Part of a small language model's weights.
Size: width 768, 6 heads of 128, MLP 4608 GELU, 148M parameters.
Training: a variant of Adam for these matrices, 1046M tokens, 15961 steps.
Each number is 50 + 10 x the weight over its row's rms, rounded and kept within 0 to 99. Layers, rows and columns count from 0. The size before them is the row's rms in percent of the matrix's.

# layer 5 MLP down (transposed), 4608x768, rms 0.025, rows 3230-3284, columns 64-127
097:42 49 44 50 35 57 55 49 64 63 61 56 56 52 39 59 65 55 44 62 54 39 46 61 49 65 45 56 63 57 54 67 41 49 56 31 54 67 53 59 48 49 52 50 44 46 49 45 50 51 62 34 44 43 55 60 48 45 63 51 40 35 52 59
092:35 35 50 50 68 52 43 45 50 52 43 46 39 61 46 46 68 64 50 42 55 40 55 29 46 53 51 62 47 43 66 52 51 38 53 55 52 49 48 48 42 42 51 60 31 49 44 46 52 45 51 44 53 50 43 36 52 64 58 44 51 51 62 66
094:61 53 52 54 36 55 52 58 58 49 42 57 49 57 39 66 48 23 55 39 47 44 54 50 58 78 43 42 40 48 58 64 66 52 26 36 47 49 50 61 60 45 50 51 43 46 47 64 42 56 55 60 39 65 32 44 46 46 42 56 51 48 50 38
106:52 63 57 55 55 61 38 24 41 47 49 28 48 55 57 68 68 64 50 47 63 49 48 52 46 17 49 59 58 59 69 49 56 56 54 37 55 36 52 56 64 52 55 54 48 44 54 69 49 52 73 68 45 47 47 56 41 58 64 48 40 44 44 63
110:66 53 54 48 54 53 57 34 44 63 46 48 49 47 28 37 70 53 53 52 63 46 47 40 63 42 59 43 44 43 63 44 37 44 48 36 55 55 46 47 41 59 50 40 55 57 41 48 41 42 47 54 45 49 56 73 45 56 32 66 51 46 48 52
103:44 59 36 61 46 54 46 29 43 43 61 53 46 52 49 36 58 52 37 45 48 58 76 60 57 46 35 48 30 47 62 41 59 56 36 55 49 51 48 58 47 54 44 51 58 31 36 33 40 55 49 48 36 51 52 44 40 64 57 45 76 41 65 53
094:50 52 55 37 55 54 60 46 39 50 49 42 44 53 51 40 40 56 46 43 35 55 41 31 63 43 58 52 59 60 43 42 34 41 62 38 37 58 42 31 47 48 37 43 39 31 63 54 46 33 47 44 56 45 43 63 31 55 67 59 62 38 65 40
099:51 75 50 45 62 66 47 61 62 70 50 44 51 47 35 41 42 55 57 43 48 52 75 68 48 47 31 56 65 45 39 36 47 55 60 47 49 61 63 47 51 67 55 45 49 52 51 56 53 41 43 44 36 45 35 40 41 45 56 28 57 45 46 43
096:58 30 53 33 29 77 59 40 61 60 39 49 55 46 49 56 55 43 56 49 39 44 57 62 53 58 35 55 67 61 41 58 26 54 79 41 45 50 30 43 51 44 62 64 40 60 43 62 53 35 48 46 56 56 52 57 55 44 47 47 54 73 48 53
094:39 67 51 56 57 56 49 49 48 38 44 60 33 52 48 47 49 52 56 38 70 58 62 61 52 39 61 52 57 67 53 55 43 50 47 56 56 44 43 39 30 49 51 54 41 67 48 42 59 57 53 64 53 43 42 55 57 44 47 56 45 54 45 57
097:49 46 64 67 48 62 46 22 47 58 45 44 69 53 50 61 61 73 59 41 57 32 60 49 32 52 52 50 63 73 61 38 48 51 58 62 26 32 49 70 41 26 48 45 50 37 71 42 58 50 46 51 60 42 63 40 42 51 43 42 62 43 53 54
105:57 49 18 67 54 63 59 48 49 39 53 70 48 61 43 25 55 61 62 53 47 53 51 43 44 46 46 42 34 55 46 60 44 53 41 58 41 54 64 51 42 42 45 51 54 52 43 45 60 48 50 42 45 53 54 52 47 45 40 68 48 54 26 63
096:39 52 44 38 60 57 44 52 37 36 55 66 41 61 64 52 52 57 36 71 37 42 47 49 39 41 25 57 49 54 56 36 57 66 69 48 53 53 44 50 50 58 54 53 45 42 40 40 36 43 44 52 57 50 42 47 46 50 55 38 42 60 49 51
093:55 62 60 50 48 49 23 33 53 42 45 43 56 56 58 53 56 27 47 52 61 61 57 46 54 59 57 43 54 62 63 55 45 56 29 56 54 66 63 58 59 60 65 57 84 51 57 52 38 28 61 47 57 51 48 52 60 58 37 36 43 68 54 42
095:38 58 51 50 52 49 42 53 37 41 50 74 58 58 60 40 50 46 56 34 62 60 34 65 50 49 53 43 60 44 46 47 49 43 39 37 41 51 48 59 64 51 65 64 51 44 62 52 57 51 40 55 41 82 45 55 32 36 59 55 62 63 51 48
100:58 66 46 44 52 45 31 68 45 54 45 68 58 58 36 72 44 63 45 40 55 43 55 48 30 37 49 40 41 45 57 38 55 54 40 65 31 46 46 24 60 53 54 45 64 42 47 40 45 51 57 73 57 42 46 53 67 54 31 54 40 46 51 61
096:49 45 48 41 62 55 38 53 46 47 47 51 58 68 57 37 44 45 36 32 58 62 43 49 51 50 43 29 37 38 46 56 47 58 54 64 46 45 44 63 45 55 59 55 57 45 47 69 59 52 53 49 43 55 62 49 31 37 48 56 51 44 70 64
094:33 48 46 51 57 51 54 40 43 52 55 62 59 50 45 52 55 41 55 47 46 57 52 48 71 58 51 44 58 38 41 56 62 40 47 42 49 29 55 49 49 43 48 47 49 63 61 64 35 77 45 35 38 54 54 35 55 44 45 51 49 55 62 52
100:65 57 53 60 53 51 44 34 66 72 42 50 66 42 73 44 62 46 58 44 73 40 51 50 31 62 38 34 42 54 47 38 52 61 51 30 66 43 55 39 52 24 61 83 54 52 53 53 57 47 57 40 62 50 43 38 18 66 65 41 40 51 53 42
097:43 43 53 34 54 61 65 57 38 49 44 53 52 25 63 42 41 67 51 68 33 48 47 48 49 62 64 64 34 39 68 50 55 57 48 55 52 54 67 49 42 44 51 50 48 38 42 50 45 54 63 53 41 66 55 51 44 47 35 38 59 54 52 55
095:48 53 44 52 50 43 50 57 61 35 45 60 37 47 38 46 38 42 57 35 59 50 63 57 72 37 54 65 32 62 48 61 66 46 50 40 52 63 45 48 49 38 44 45 42 35 54 53 59 54 56 63 38 46 54 41 32 63 50 59 40 41 50 60
098:51 26 56 36 56 46 41 35 58 61 53 58 42 60 43 50 58 49 39 44 46 45 59 44 56 45 43 51 57 50 53 70 40 53 53 44 49 55 53 51 64 44 35 53 55 43 56 48 47 55 64 39 32 44 60 47 48 48 41 47 44 49 54 70
100:50 44 38 48 39 49 86 56 64 59 38 54 39 62 71 41 47 56 75 57 60 52 56 36 54 51 48 50 43 56 29 60 58 56 43 38 37 63 62 46 48 44 48 72 48 31 43 60 51 53 49 56 37 48 43 48 57 42 48 53 45 63 43 60
099:55 34 34 40 50 43 51 44 55 45 71 60 55 72 58 52 45 54 58 49 22 43 59 53 65 43 52 39 58 47 59 63 25 41 46 54 44 53 56 47 56 63 54 37 48 42 37 43 45 45 53 26 41 64 47 48 61 33 43 52 41 59 43 43
106:60 63 58 48 57 57 48 32 46 56 67 42 42 52 55 34 38 45 53 49 75 46 47 44 44 51 54 40 41 58 55 51 76 32 48 64 60 63 56 52 59 53 32 54 70 47 56 69 28 44 39 55 51 52 51 52 64 53 59 43 49 44 27 71
098:66 46 51 42 61 52 71 52 50 52 36 43 48 63 43 49 59 41 61 67 46 42 53 44 46 55 44 56 57 44 47 21 44 35 53 60 43 37 62 52 51 39 54 26 42 40 35 57 36 46 39 47 65 63 40 61 51 48 56 26 57 40 37 48
101:73 58 53 53 50 62 50 45 61 54 57 52 63 48 66 43 57 58 56 44 43 45 42 53 40 62 45 30 53 41 43 61 66 48 49 44 55 51 50 50 62 46 64 42 52 56 59 44 38 26 54 46 38 56 67 52 48 47 44 47 45 34 49 49
102:29 50 45 66 55 54 43 61 63 55 47 42 51 45 54 67 50 48 47 55 52 46 30 41 49 63 62 59 37 56 34 44 45 43 53 57 67 39 50 46 60 48 42 27 56 52 56 48 45 58 45 26 64 69 63 56 50 49 43 37 55 38 59 59
092:56 34 71 67 61 29 42 41 50 53 45 42 49 50 47 58 58 61 55 57 57 35 40 30 61 30 61 44 56 54 52 43 60 57 56 69 54 54 31 35 58 57 50 57 39 50 56 52 43 60 46 72 48 65 38 45 57 54 54 45 68 55 50 46
102:43 60 44 47 57 57 55 48 58 46 54 37 24 50 60 39 67 39 41 44 47 50 40 62 45 39 50 55 52 71 55 47 51 51 49 65 53 52 36 78 53 54 71 52 53 52 50 61 60 37 52 67 47 45 50 56 53 45 36 29 43 62 47 40
100:67 61 56 43 49 44 53 49 50 30 37 64 48 52 41 41 40 47 49 56 49 65 45 45 61 34 51 48 69 45 45 57 54 45 33 52 65 36 42 69 61 69 40 26 35 38 64 64 44 31 48 51 64 51 42 55 59 39 57 52 48 48 49 42
101:55 51 50 38 47 66 69 48 64 41 54 59 52 35 43 48 61 48 61 59 28 57 46 65 47 38 53 52 53 45 52 42 43 59 52 36 31 55 45 52 43 68 80 56 62 47 55 52 54 47 40 63 45 55 58 51 39 50 33 62 59 60 35 43
098:45 55 43 58 32 34 34 48 48 57 57 45 43 39 37 39 64 59 53 64 51 47 49 56 44 70 42 52 49 38 52 49 62 40 57 43 49 78 70 52 61 42 66 57 34 47 54 52 37 52 53 64 54 62 45 51 37 43 60 47 42 57 53 65
102:56 57 55 47 47 44 53 47 32 57 43 49 50 35 48 48 54 50 59 54 67 61 46 62 66 47 52 49 54 45 70 48 51 37 44 33 43 56 59 57 52 39 53 56 66 57 61 45 58 49 59 44 60 62 57 57 43 58 31 56 48 56 57 38
108:52 54 55 55 44 75 41 33 47 42 40 56 60 46 47 45 57 56 57 54 44 33 39 63 49 59 56 44 48 66 47 40 71 56 41 37 50 60 55 45 35 38 37 58 59 44 41 50 36 40 37 39 58 36 40 45 46 53 45 42 30 48 46 47
107:58 47 45 44 45 55 42 63 36 45 51 44 41 57 40 46 40 54 46 44 49 41 53 44 31 78 55 55 30 29 56 45 61 55 49 38 64 53 51 31 29 61 50 60 70 50 61 43 62 59 37 51 44 55 50 38 64 49 43 50 64 53 30 50
101:52 24 61 46 52 44 39 41 48 51 45 53 42 38 56 46 50 42 60 48 40 40 29 55 54 49 50 61 21 64 48 46 66 42 49 48 54 62 42 39 61 46 41 47 49 34 64 40 52 60 53 48 56 40 39 42 33 52 51 43 49 39 58 56
096:54 48 51 51 64 34 44 47 70 47 07 46 52 51 46 43 33 45 49 48 41 36 60 61 47 37 52 64 57 50 62 44 60 27 41 67 60 52 76 66 48 49 53 53 51 50 46 54 45 52 53 65 47 49 42 44 34 39 63 39 46 74 50 45
113:41 46 51 63 62 52 44 57 63 57 49 60 65 49 47 49 54 58 44 46 41 67 39 51 37 49 50 50 42 43 60 63 46 43 33 43 54 34 46 59 59 36 62 53 63 53 70 43 60 68 58 47 36 70 63 57 54 32 51 49 55 35 60 38
095:55 53 50 37 28 44 59 46 55 38 63 57 48 43 42 57 41 37 44 59 45 55 46 43 59 64 39 59 46 42 54 52 32 50 52 54 38 33 63 56 61 49 57 43 34 60 57 49 38 34 59 46 48 62 46 67 71 54 30 32 59 46 60 48
104:48 71 33 52 56 50 40 46 61 34 49 35 52 38 51 57 50 51 31 57 60 47 53 48 53 36 68 59 50 60 52 54 49 36 44 51 30 38 57 38 49 57 55 51 45 39 48 31 46 47 53 46 59 51 61 43 59 52 62 44 58 53 37 48
102:38 54 38 57 65 27 17 52 50 48 34 52 56 54 65 50 54 40 57 33 36 44 63 63 46 32 36 51 47 46 49 55 39 56 60 41 51 45 46 64 56 43 37 49 52 57 54 30 38 54 54 50 40 38 48 59 50 49 47 48 35 45 51 49
099:53 45 52 54 61 64 57 38 39 54 60 50 45 52 47 45 53 56 49 54 48 39 64 44 56 76 51 37 49 48 51 45 30 68 53 28 55 58 50 43 58 57 52 32 39 75 43 46 53 53 44 39 55 46 33 59 53 56 42 51 33 50 51 44
104:44 51 59 39 55 52 35 44 40 48 45 64 43 57 61 29 59 45 48 60 51 55 60 55 42 73 58 29 51 47 59 65 61 35 60 45 53 41 47 37 32 49 49 62 51 45 45 52 59 42 54 38 50 65 44 57 34 56 53 64 55 44 70 45
094:54 68 65 60 64 47 56 37 65 66 70 71 16 56 62 45 54 44 41 55 54 48 45 56 45 41 68 51 35 58 57 50 35 55 39 45 67 53 48 50 41 58 37 41 58 47 43 39 47 54 46 43 63 61 42 56 44 60 35 43 47 60 51 36
093:39 34 54 50 66 53 43 63 41 62 52 48 31 43 56 41 59 46 58 67 60 48 51 47 39 47 46 43 44 39 48 55 49 56 49 56 51 47 52 29 44 46 47 71 53 53 49 45 53 73 66 45 58 50 39 59 47 40 69 49 41 43 49 58
096:45 48 31 46 37 36 43 65 58 52 41 54 51 44 59 64 36 42 26 61 56 50 63 56 35 65 42 54 62 29 51 39 61 48 52 46 44 48 47 64 55 43 37 71 61 59 57 50 55 48 54 75 53 42 47 39 62 60 65 53 54 36 32 41
096:54 40 68 35 44 61 51 62 44 68 31 43 51 46 63 36 50 65 63 47 43 34 47 61 56 58 51 54 56 54 59 40 54 40 48 58 50 50 46 60 51 64 44 42 55 56 50 66 44 41 43 40 54 63 54 39 54 41 48 58 61 58 34 46
107:55 45 53 51 53 75 61 44 54 56 45 53 43 45 52 58 64 49 46 63 69 50 54 67 71 53 40 43 52 47 63 42 50 53 60 36 49 59 61 54 32 31 73 39 50 45 36 48 34 36 42 32 34 34 32 69 45 59 48 57 40 51 51 46
101:43 32 41 50 51 59 59 58 39 31 43 41 50 70 65 42 35 45 46 60 59 61 58 48 60 69 65 54 57 54 36 52 29 55 53 45 48 38 36 45 30 79 55 52 69 46 45 43 61 36 46 51 51 49 37 50 47 47 29 48 42 53 54 49
113:62 67 58 57 39 38 28 34 50 56 41 54 50 49 41 57 60 30 38 45 60 54 58 63 51 77 45 49 61 36 71 56 50 58 43 34 71 37 49 43 38 46 35 54 60 50 46 65 54 61 60 62 47 47 36 61 42 44 59 35 60 63 60 64
096:62 65 64 53 68 62 70 55 50 44 55 51 40 39 44 41 50 54 60 48 45 51 56 41 59 56 57 64 43 54 36 38 53 34 41 45 39 42 63 42 65 67 50 67 47 39 57 48 55 39 46 43 52 27 28 60 54 56 44 39 55 50 53 48
098:62 42 55 51 56 60 46 40 57 54 42 65 56 56 51 51 45 51 65 56 73 61 28 78 21 46 20 63 49 46 46 48 61 45 48 38 47 51 43 43 49 57 65 67 44 45 54 30 66 50 54 42 47 46 73 56 49 37 51 57 32 55 44 41
105:60 64 39 49 62 42 55 52 52 52 55 40 48 60 52 46 19 39 73 55 54 44 54 45 52 59 46 41 42 37 61 50 34 59 49 55 54 43 55 27 61 70 51 56 53 50 58 51 38 55 36 49 47 76 43 48 52 57 43 44 49 49 42 46
101:52 52 48 60 52 57 51 63 54 48 54 60 49 48 56 50 61 58 72 60 63 49 58 42 39 52 44 68 57 39 48 55 49 41 38 53 56 57 61 47 52 42 55 45 51 64 28 32 54 41 53 55 40 57 62 61 38 32 51 43 43 42 57 80
# layer 5 MLP up, 4608x768, rms 0.0285, rows 3231-3284, columns 64-127
093:51 61 53 65 44 52 68 46 66 42 64 45 47 54 47 54 39 44 74 60 55 51 37 69 44 39 47 29 48 41 51 47 52 63 70 58 48 43 49 54 52 52 50 64 69 57 64 44 53 42 64 61 38 48 58 55 48 45 60 46 53 65 33 45
095:53 48 51 45 68 56 53 46 30 51 40 39 53 46 57 50 60 73 51 53 47 55 42 47 34 37 54 37 45 48 38 34 33 49 45 61 49 35 50 33 54 62 55 47 63 49 55 39 62 52 42 38 69 38 47 47 37 60 70 41 39 41 22 51
114:34 51 66 52 48 58 44 61 38 44 45 34 55 54 48 50 60 51 49 32 54 43 55 57 40 46 57 51 39 42 35 42 57 66 46 53 68 51 51 49 45 30 44 49 12 53 46 38 61 59 49 45 43 43 54 56 62 51 63 56 56 53 64 57
104:52 30 38 59 46 41 43 51 59 36 54 61 57 52 63 49 52 42 73 54 54 56 62 34 52 46 57 47 73 44 40 57 46 47 40 49 57 33 65 54 39 48 59 48 50 46 66 61 49 52 60 34 56 56 63 37 61 50 51 48 45 53 45 38
102:57 50 71 54 33 38 44 50 45 54 51 57 42 55 49 44 66 43 46 60 35 35 59 58 50 61 64 57 59 58 44 70 49 55 58 59 70 48 46 44 56 51 46 46 53 58 68 52 44 41 43 50 50 46 50 47 71 42 43 42 50 61 33 28
094:44 45 40 60 48 50 43 36 64 58 39 41 62 59 42 48 54 47 53 38 70 53 50 59 44 53 45 50 55 50 51 54 76 55 38 63 61 47 36 59 46 37 59 45 49 52 40 43 43 54 60 50 34 43 65 34 45 46 62 30 46 75 44 63
102:60 65 53 49 43 32 68 45 41 57 38 42 61 57 70 71 73 37 59 62 45 41 49 54 53 52 63 47 42 37 52 56 56 58 67 46 49 47 43 43 39 47 44 55 52 44 57 52 50 43 44 53 62 44 77 36 69 51 46 49 43 56 47 49
095:48 51 57 59 53 32 38 65 66 55 50 45 66 52 61 50 50 49 46 50 48 40 39 34 56 39 74 50 42 46 55 57 83 43 32 48 56 56 81 54 47 49 43 29 47 27 66 26 56 56 45 62 35 69 44 42 45 46 67 57 49 32 55 46
092:54 52 54 48 47 60 53 78 42 40 51 39 81 64 61 57 41 57 54 46 41 63 45 51 52 43 60 49 42 49 46 56 50 43 62 45 43 67 64 35 48 38 35 54 49 48 66 53 62 55 34 48 40 43 69 44 68 42 39 45 59 51 37 37
101:38 64 54 48 51 59 45 65 41 49 59 51 41 43 74 51 42 33 41 42 42 53 47 65 28 54 50 43 56 42 60 71 64 63 28 39 49 46 50 24 61 59 64 65 52 42 41 56 46 34 40 46 29 50 46 42 48 52 70 50 45 43 58 62
102:42 37 58 43 61 44 63 67 77 52 41 54 42 31 61 69 28 47 43 49 55 27 46 50 55 55 63 53 57 45 40 58 41 64 27 54 60 57 44 53 44 73 57 50 45 61 46 45 48 59 42 48 27 42 61 57 69 66 47 35 40 58 52 28
097:58 40 48 73 44 40 45 42 49 56 62 46 36 53 48 52 43 33 65 53 50 61 45 43 57 70 68 39 44 43 55 64 47 46 46 51 53 39 60 57 45 30 37 52 53 60 42 41 44 58 54 59 48 46 53 62 40 43 51 55 57 46 57 40
100:59 45 36 55 48 50 52 65 62 44 41 39 46 54 56 52 46 66 56 45 42 55 54 52 34 45 62 50 69 42 43 54 55 55 46 57 44 34 33 43 49 38 44 30 38 49 44 50 48 69 53 57 41 53 55 42 33 60 59 46 55 32 51 70
094:60 27 53 59 46 57 63 47 61 66 55 37 45 45 43 61 53 60 43 68 55 42 50 43 55 35 54 46 39 54 48 60 55 42 53 55 69 57 55 53 39 51 18 43 42 47 50 49 47 44 46 47 43 37 52 63 44 74 49 32 39 43 51 36
099:44 41 38 50 47 54 67 39 56 42 50 35 32 51 57 30 65 45 58 49 40 65 39 45 70 44 59 61 58 46 44 65 55 56 50 39 56 50 53 70 56 39 39 57 48 54 62 47 63 50 47 27 52 65 47 54 50 68 68 34 72 65 43 46
099:42 55 66 48 52 39 48 41 57 40 62 46 36 44 39 53 52 53 58 58 44 48 62 55 47 65 53 46 51 53 45 57 40 54 28 34 59 36 49 32 45 23 56 37 45 36 27 36 35 42 49 36 48 42 46 58 43 51 58 59 81 31 47 42
095:49 49 67 50 43 44 37 58 45 52 50 59 51 36 68 49 44 63 48 51 62 35 64 53 56 44 51 49 62 42 75 63 45 66 42 47 53 62 42 53 37 48 60 30 58 43 46 39 54 41 64 58 61 32 54 63 49 59 50 58 52 25 35 53
097:42 57 52 37 50 22 46 67 44 47 44 48 48 43 50 64 47 40 53 30 62 60 66 49 57 41 56 67 62 43 38 72 54 50 49 48 58 54 62 56 29 62 51 45 47 35 65 45 57 63 48 52 26 67 65 56 64 36 39 59 49 59 51 61
095:65 61 49 68 32 48 58 63 61 55 77 52 54 61 56 46 69 33 45 37 78 27 36 41 43 42 45 46 50 40 43 41 42 68 47 44 39 53 55 45 38 42 47 65 39 59 47 45 53 58 60 34 53 41 39 30 55 58 68 49 53 44 49 51
093:62 49 56 45 36 53 43 48 47 51 45 45 50 51 71 54 64 46 51 57 51 48 40 36 45 47 50 43 61 42 31 56 28 73 47 44 62 44 59 52 45 61 51 60 53 53 43 52 56 40 40 31 54 54 60 60 60 40 56 40 57 73 31 50
100:57 55 52 55 50 55 42 54 48 32 56 45 37 72 56 42 28 43 51 59 57 51 53 39 48 61 61 51 64 54 38 41 63 62 65 50 52 60 64 46 43 67 58 41 58 42 59 58 49 57 44 65 46 54 31 54 57 51 41 63 58 57 43 17
097:65 58 56 46 42 36 42 50 47 37 55 50 43 55 38 47 56 44 26 51 44 53 63 67 41 45 42 49 68 42 61 56 45 57 54 62 51 64 44 45 64 53 36 19 56 52 49 42 43 53 47 44 51 39 46 49 57 57 72 54 49 44 33 52
102:49 65 47 73 47 46 60 35 55 61 36 48 44 50 42 50 59 48 53 51 71 44 48 49 45 52 49 55 41 55 43 48 60 63 47 40 57 44 45 58 57 40 51 58 60 59 65 57 44 51 52 61 50 40 57 62 45 53 51 48 43 48 54 46
103:46 47 55 45 44 57 42 56 59 48 46 67 65 56 55 55 51 52 49 59 44 60 35 47 28 55 62 69 44 45 48 66 44 55 43 51 57 46 42 50 61 52 45 52 50 39 52 36 66 60 42 51 49 52 71 54 58 50 54 51 66 50 49 39
102:64 51 46 58 40 47 14 59 50 50 52 48 55 42 65 48 52 46 51 49 65 61 45 42 50 42 47 58 54 56 59 56 63 62 49 49 39 63 64 22 56 66 58 68 51 52 71 52 61 68 57 44 39 60 61 45 61 43 60 52 32 55 48 51
097:45 43 54 60 48 27 40 82 46 55 43 49 54 60 43 65 48 53 37 44 57 58 67 66 62 50 51 56 54 69 52 36 30 63 43 51 53 39 47 32 52 66 50 29 48 52 50 56 46 73 22 63 50 46 41 54 45 41 45 41 60 49 44 59
107:51 35 46 44 48 29 62 47 54 54 60 32 46 56 34 41 45 46 50 41 69 57 65 38 56 59 42 56 50 38 68 54 38 52 56 52 44 57 64 47 46 46 35 59 35 55 52 49 60 49 54 55 38 46 52 48 51 24 47 50 58 57 50 36
099:64 63 40 55 45 65 47 52 58 55 49 58 31 64 65 52 41 46 57 65 39 48 65 66 54 63 36 49 47 43 50 49 46 37 56 44 60 41 61 33 40 43 44 42 57 57 52 47 62 46 73 42 46 40 47 56 52 54 59 52 34 54 43 49
102:61 54 53 54 70 49 50 61 60 54 42 39 57 51 65 68 50 42 63 55 65 47 51 45 45 39 53 60 67 53 37 68 41 38 74 57 48 73 47 35 59 48 54 56 54 33 67 55 34 61 59 34 32 54 68 47 58 40 56 51 46 55 46 47
099:59 37 54 64 42 61 48 55 52 65 55 35 59 53 65 47 73 42 40 42 51 38 61 51 32 60 43 58 40 56 54 41 38 46 67 57 32 53 64 61 53 34 54 70 65 57 50 51 41 66 52 52 39 43 59 52 46 40 41 52 53 61 51 50
102:61 44 37 60 43 36 55 40 54 49 57 50 61 50 58 39 44 51 46 54 70 39 45 63 40 37 60 45 40 45 54 52 47 42 42 59 58 69 55 51 55 38 18 45 42 49 32 40 46 42 55 30 51 37 54 67 57 47 45 53 52 60 51 48
101:46 40 44 44 65 59 46 44 52 41 43 41 46 56 64 69 24 45 61 21 51 50 40 48 56 51 67 54 53 45 43 49 48 60 44 64 59 45 47 39 62 51 33 32 53 32 54 47 58 51 52 49 37 35 49 52 60 37 62 44 65 25 43 51
102:57 46 47 60 56 38 50 43 53 49 67 49 48 64 58 46 67 58 48 44 45 29 48 34 42 59 51 49 56 52 39 41 67 53 44 59 54 56 40 54 35 52 34 44 43 43 42 47 43 42 36 47 37 23 46 36 54 55 58 46 57 39 48 54
102:45 53 46 63 53 41 62 67 55 62 48 45 54 54 66 62 48 53 55 66 62 43 56 39 45 41 46 44 50 55 43 55 59 41 48 48 45 49 41 54 64 61 63 58 43 48 45 33 49 45 52 53 61 77 39 46 55 41 44 57 46 42 29 37
102:81 38 50 59 50 38 54 63 58 33 34 48 47 42 60 53 60 41 54 54 53 43 45 40 56 33 53 47 65 68 50 47 50 52 61 63 43 47 37 51 62 44 55 53 28 46 50 44 45 50 69 47 43 55 42 58 59 69 52 70 34 28 44 57
099:47 57 55 75 52 53 56 73 51 59 59 36 52 58 40 56 37 48 41 46 46 55 52 55 52 71 49 52 49 51 51 47 63 47 45 35 50 38 63 41 43 53 41 38 53 49 52 51 40 52 45 46 46 39 51 30 62 37 47 49 74 50 33 37
098:47 45 65 55 36 45 58 51 32 51 69 65 48 55 54 55 59 53 56 52 49 60 59 72 37 69 59 37 38 51 33 37 49 65 43 43 44 43 37 57 51 49 47 46 55 20 52 49 44 43 70 49 54 45 55 72 59 58 40 72 39 42 43 52
104:63 66 48 55 36 57 68 71 64 54 47 24 63 52 59 59 51 47 52 54 64 54 62 49 33 47 42 43 58 53 51 48 63 46 49 50 41 40 57 24 44 61 57 28 54 31 30 60 59 47 50 61 51 44 48 38 43 47 39 48 59 46 48 39
098:64 49 67 60 62 49 31 61 44 49 34 26 39 54 61 52 55 35 60 52 62 62 37 59 41 40 40 55 58 54 39 50 71 55 40 45 40 67 53 26 45 37 35 47 61 62 41 48 43 54 42 47 53 46 47 20 47 51 71 55 41 60 35 55
104:56 21 41 58 53 32 63 53 54 59 46 60 47 60 54 71 48 58 33 42 39 58 39 43 44 44 50 56 48 46 25 66 54 48 62 50 57 50 43 55 52 31 54 61 63 61 51 53 71 61 43 69 36 49 56 46 46 55 63 50 53 23 54 59
102:60 53 58 39 39 60 68 46 40 38 62 49 39 49 51 51 48 50 67 60 44 37 50 54 47 62 49 49 55 63 49 49 50 62 56 69 50 58 51 37 26 45 57 49 39 44 45 51 66 60 60 32 63 48 47 47 45 52 66 45 45 66 53 55
098:53 61 60 57 33 48 45 63 48 47 56 57 61 52 61 63 46 48 50 43 65 49 34 58 51 32 40 64 45 52 47 56 77 30 53 52 53 42 60 66 53 41 61 61 57 40 59 31 45 54 50 58 45 55 59 35 46 61 54 50 68 45 37 55
101:46 52 42 77 56 65 61 62 41 47 53 36 64 38 59 57 51 48 48 34 50 53 39 59 57 38 58 59 45 49 55 41 49 41 37 44 44 52 46 46 68 58 36 39 37 52 50 48 35 61 54 74 46 47 43 50 46 53 44 47 52 36 54 37
096:55 53 58 50 38 41 47 50 49 34 49 42 65 53 32 49 41 52 42 59 42 42 70 63 49 47 32 55 65 49 53 49 56 36 62 48 29 40 55 39 53 48 42 45 53 37 33 45 36 51 48 60 53 27 53 45 45 42 53 56 45 45 35 39
093:43 47 43 41 51 52 53 51 52 40 43 57 57 51 37 65 30 52 41 30 41 66 48 45 45 50 64 50 59 56 41 62 36 35 48 49 52 29 48 65 43 54 62 29 53 58 50 45 29 54 45 47 34 50 55 63 68 50 36 41 71 52 56 37
098:65 43 74 41 52 61 35 43 40 53 71 25 49 63 37 40 52 54 64 34 46 47 43 52 70 41 59 47 31 57 43 62 45 47 38 67 65 53 57 41 56 55 52 37 67 32 64 59 42 59 53 28 54 51 44 54 53 33 46 50 39 49 59 49
099:44 50 38 67 55 36 48 55 48 36 71 71 59 49 38 55 47 56 39 58 53 55 51 34 53 57 35 47 53 44 55 57 52 39 58 36 51 50 33 28 48 57 57 59 51 43 52 47 59 55 44 66 45 36 65 46 54 43 47 40 41 39 68 52
101:46 58 44 61 50 53 32 60 23 61 44 46 54 45 49 46 37 44 47 54 56 50 26 39 44 51 52 64 29 27 46 49 60 57 47 66 53 50 46 51 49 34 40 51 62 54 60 44 53 67 63 65 61 62 42 43 62 55 51 53 52 41 50 56
101:49 67 40 61 38 56 68 55 58 67 56 58 57 50 48 63 62 53 60 38 49 40 45 43 39 60 48 42 48 48 51 38 63 41 52 44 49 60 75 46 75 32 44 43 54 41 50 51 37 47 66 62 49 34 50 36 53 47 60 46 46 38 63 51
106:65 36 45 50 42 55 56 43 56 38 58 58 46 62 52 63 53 44 45 30 46 27 50 52 46 54 51 41 38 64 54 58 40 52 53 52 55 48 53 54 55 54 51 60 57 47 40 42 44 49 57 42 53 52 54 53 53 61 50 34 50 58 36 38
098:51 32 40 42 51 44 45 40 47 68 61 48 48 59 57 63 68 34 42 53 56 39 59 73 42 50 52 46 55 40 51 47 43 55 48 53 46 60 46 53 47 52 50 42 35 64 35 51 38 43 48 53 43 78 51 63 48 39 68 65 35 47 48 46
100:44 46 54 61 42 53 52 60 42 46 46 39 49 62 54 53 47 42 48 46 50 41 73 20 57 64 58 41 36 51 47 46 46 44 57 60 50 37 60 41 40 54 48 41 57 38 48 56 32 58 42 66 58 58 46 46 43 51 34 48 65 41 44 61
105:40 52 62 40 46 39 35 49 46 32 50 47 50 50 48 58 58 53 34 37 45 65 38 69 36 43 55 63 69 61 36 64 57 49 46 48 52 41 52 63 51 36 50 61 53 43 48 47 49 63 56 44 46 63 55 51 60 43 48 43 53 60 59 58
099:28 53 74 51 47 62 46 39 41 54 50 43 55 48 50 38 40 48 26 42 38 59 26 59 44 58 61 41 34 48 61 45 47 75 48 21 47 46 53 42 52 55 48 63 49 53 69 66 59 63 54 45 60 36 48 45 60 65 41 59 60 43 40 53